Each number is 128 + 32 x the weight over the matrix's rms, rounded and kept within 0 to 255. Layers, rows and columns count from 0. Numbers have three digits each.

# down: layer 2 MLP down (transposed), 512x128, rms 0.0744, rows 486-511, columns 64-127
# up: layer 2 MLP up, 512x128, rms 0.108, rows 487-511, columns 64-127
down486:126180151134087132168095109192170190104164118104100175194076165117122154151117177154147085088131120108115153150157147122150153143154191083162118082117122118120139108078148142072086111050115164
up487:111161139118160116145103125126083143101109128148072153133093142158102184150151122148085163166098135119126101181181111143141157152137111108115153186122125106128131067147117074115145117132161112
down487:126178148135111135140137182181108151161134132111155126110133174101119153160139140077148124106150089190175079134129149082182099173149147124096148105136138145062117190168155134134213113095119115
up488:138176145161148137119158126090163110139149099128167135108084128181138111200113136112142114099117120112170152097113168157072138108193149143069149097104140117125123106185121179139093122135142109
down488:088110118112151150146087182146138112118158124163119128189176136099085108056140130070110146190110152162156112131088092134174155140135115125127147128167093141111145124166155116094172130092102139
up489:142157150159152160179170091129145123078091156088107081043182087183125102122093119096140164131081168130163156136161163087106155146150110174140184135133057129142229062093082143146128054095119085
down489:196115140110039102121128164185082120138120108162147094150132172101114099163091136077133150167154158156157124182106097155124090133145078127118078121058163113112121198096088153133140141064096125
up490:135198145132159092190105118172150154073110075128120072168159220148108139094151165158173134176159117164143149131130117130141160164102094152167087102162138113200204151070156152168140119100151032
down490:110203161117078174116127099155101140072136152146091108138101136143121103088138051183140167127162184130169131112063123132101132125128103140138132153057180131141076201133212107156105133153170154
up491:104101145169144160086133173192130129107144093127133139072126084085139100113104169129074122136110078154147153102162115241137160091148096144157165130138065127145152135130143192136168105129134101
down491:138145121082097091125132147173130179135137163148148154052138118155138117082098151064145142130159166086087165119135116040157167119141092146197102186165142148111132103087120125095093150093119123
up492:139067125108172120101179124120132153150140172190126136161167194114133107142143095163172105101082135178122125125166129120122114086084119105198083059156180163110069116100121133081095157099136106
down492:069153113100086114159073174124092127140134125074147118106080124154141121113105160132139133098120131065140156129119098153130157129178161121048129111151088085169127079052123079084146158133111105
up493:087092153047091155095157129200132168191111112148091157064127171111132177176188149131110171113142132180135161111151094081090123092137105167089168151138137108130107150151118121158174201177142132
down493:122104125134129127138187106096086094115128146158131136180102064132148153072142138166153105151164154122116100140114106094092207135093068119135109097129149097083097073130120105097132147128150180
up494:151127119064128196141170148071065161085152081119142146134135157108138132179122174167164098077127147136108113153089031112152135140117132150130159167153177146137106160180126166084106193145094088
down494:107129114154116147144127061108151151096114163183121191139155084096124161068156126135118157046135118149156128114167095145161154171145074117128151098085111129124233079177161074136192093150177169
up495:086128166181100116152175057143129127152124088120122163195086130094110106142114121093118104125098122093125132108112152053152100108132164092090079151200143150139173123080110127192112204185086142
down495:192127115081107119077099188116119060068138087123134080094175128171165140128125095141173138093143097144122089171107136132091161168103118180142144093056138080142148178122145146114177065100156065
up496:145128120137162112145123126139163180074091140139123173145064183071101113111092129118147134089059084126167131144112168143154227093117146147138142129157143110115105155160134104114132150123137144
down496:148109137128154145108182161105133141134140164106186144137138070188102132103166155156137155174123097113127116127196108067110102096056202076152144194157116129126147060081164094122123113123115195
up497:193120109126147145184121121157103111165160114098182113120152136130093163130132151142078128158107116087112109112111148141072137199144115181173146157105101092172144186105148141124108103120153059
down497:135055134160139120150111159164121131144184099198135126103083123117072151111141127151105120156146079125141124171124154144152112168133178148141172129126104153131090168131107158163124094106159193
up498:070174098091138190147106093137133156100119113118122167184163092105122070114113065159229142180136121088088154119111132122179112137128119119096165114080118125170132141156134213099211112107176152
down498:065124122133170136140111157113144133139159168161136093151148154086146163201112109004119170222007176142119150087166154148158152120082049144089107141183118100061162102187113099117103092164134137
up499:078170122149177115165108179186092144127104196147092162162079091160110115099148149093107106092123124105123165094106160113172094187129117153076080100145189126116101126113109098136119170165106168
down499:090153142134157169170134079077177128129089119089181106112166154077111123187144152156126204095113177181142099160152105117102131096148156164137196131095098110163129133109158125091084110061116146
up500:106140095163086128152151119142073142142060155086177125091147108181102134166113125130126114138137081120149127134095164124117203134149147157135175093096138116088149084160129087137100140102175102
down500:171114103114152107104118125140192139139091073159156164152162139123132118115143114139131131128158192107084164163194081140161110089101059117080063145140129147146159170091156166133117086129107123
up501:101090143154134134113059096118163164158130081114115141080132133135147100117125192134137196123099187123105117098154034139173175092189148114087137176139166123119187107167167099121079132134120089
down501:128132124150138092089137161099105114129173172145131096173143092123169147123028092140142063068163080120132022155100116113103087112118151105150166132133058135122137130107113113125157120123153129
up502:129131151089099120117082147088164145146092106112159151143123152069109128145131080084142115179157074197129159162113091144168134156130098158093158110102124132097144165135121127115102100064064138
down502:171130125145135091131193121132124051131137129147119137138184161199087124136088069127137113135079139155138093112112103119135128116151185148158161159142147132102148104119160181126055116111101154
up503:162152127074114190182133162115111105107151087139123108133088142116090082120154143140131160049081122098113149109091083142114125153117049114157089211104134129104126144102120159104133165095155164
down503:112084156162127097105104075171101108113097119134132150127171168142150144107159131086115070124110097091129102106106064146183098055080124149110160115089105180172095160098141138119076148141183116
up504:133075125140111163112129085122135112156137112126151123181116150083138103151154170116078181100098145102123156133208076189137198118119045118127132118075184141172137191136066137191073166117146104
down504:133135142139090090159079161208111098099174124109124176103157148175081083139129077099128081160156142164130106199107194103127103111110138141146094077154124146136084142107182118092147090130105172
up505:128146083131095177108146121155099113160122097115106147140126146155082130108149209058210178136125136164128166150101162168150186164133151185137157102096156067078194183169112120170094160166119151
down505:129090140122142111101116142093169113154102179148138138104107127126162167154164095124098128149116118110134145124137100130197074107117136068137096166159082167107080092123116089147163113110172106
up506:132100143203125198188105109103139132112195129153179091070132128115177139108150118155118117144129095131105149167163071065085161156125082105142116114158160075142165170121156175124138120098125117
down506:120115061085131095132114103124134127108163162043115124124127181099164177110172128154169043152147129156120183059129182176098160063141101117108147130135046167160065120116142123163111085115086133
up507:107107117132165122172159138130143104133130091126103144126128094110089158134155138132191097147120116180128153117119129151077103162121095134156116164165147144162169117141061157204143205099086121
down507:054099137088126057147102108132131104129174146112206128154163116151194116122056082192097162119110151107119074146127116165096061128135165109155103096083096144094102090125138097118082104147127113
up508:136092125108126146144148117187082102077215110207159107143154071118105094126133246108161080149122138196147146107085136138143136157123109140126142112138079173158077145084188102126127116159136133
down508:088109120094151073114101120102109088115103163130146120206115104163160132183119126106089097132090143123209111169131203126109062097116175106179149137134096114120163161112127128149095122112125123
up509:089141129185147154215077149166125162172148207036163122199127160188153131097103107159158125153188155144122088167090140151139130105186122146117150128128139062135147071081157065236116123119232104
down509:063112105146199146039152153134154184126154121176123098207152176129209133124133143159108153092160069145101120148121122138102128170159098096049071121081188133109152168145158171108076189163145107
up510:135139125158134134128188215146133129142134130142148101094112109138082116153108141033142109119115156140106095059124139132128133113092181113137117135145137138167177064126064144159112168094144077
down510:112134152101160170167129078108171046118087082167125142143108121116129081115174171168156158140081137122130213124149123087164114173140141171107168135119140177138166177173177200113111135172108166
up511:109080152098146120171153090156137141135053132145125138162076131154067097111131146114179138186115065138115147138051151128158120144147086119109163156142165068154167112138136180163139077117158101
down511:185116112204099123114140160144111106178129141121125161103141113122129114111102088125140085174153136114130091128105098102212125145145184143108061185091086110142158080124154136123096116145070183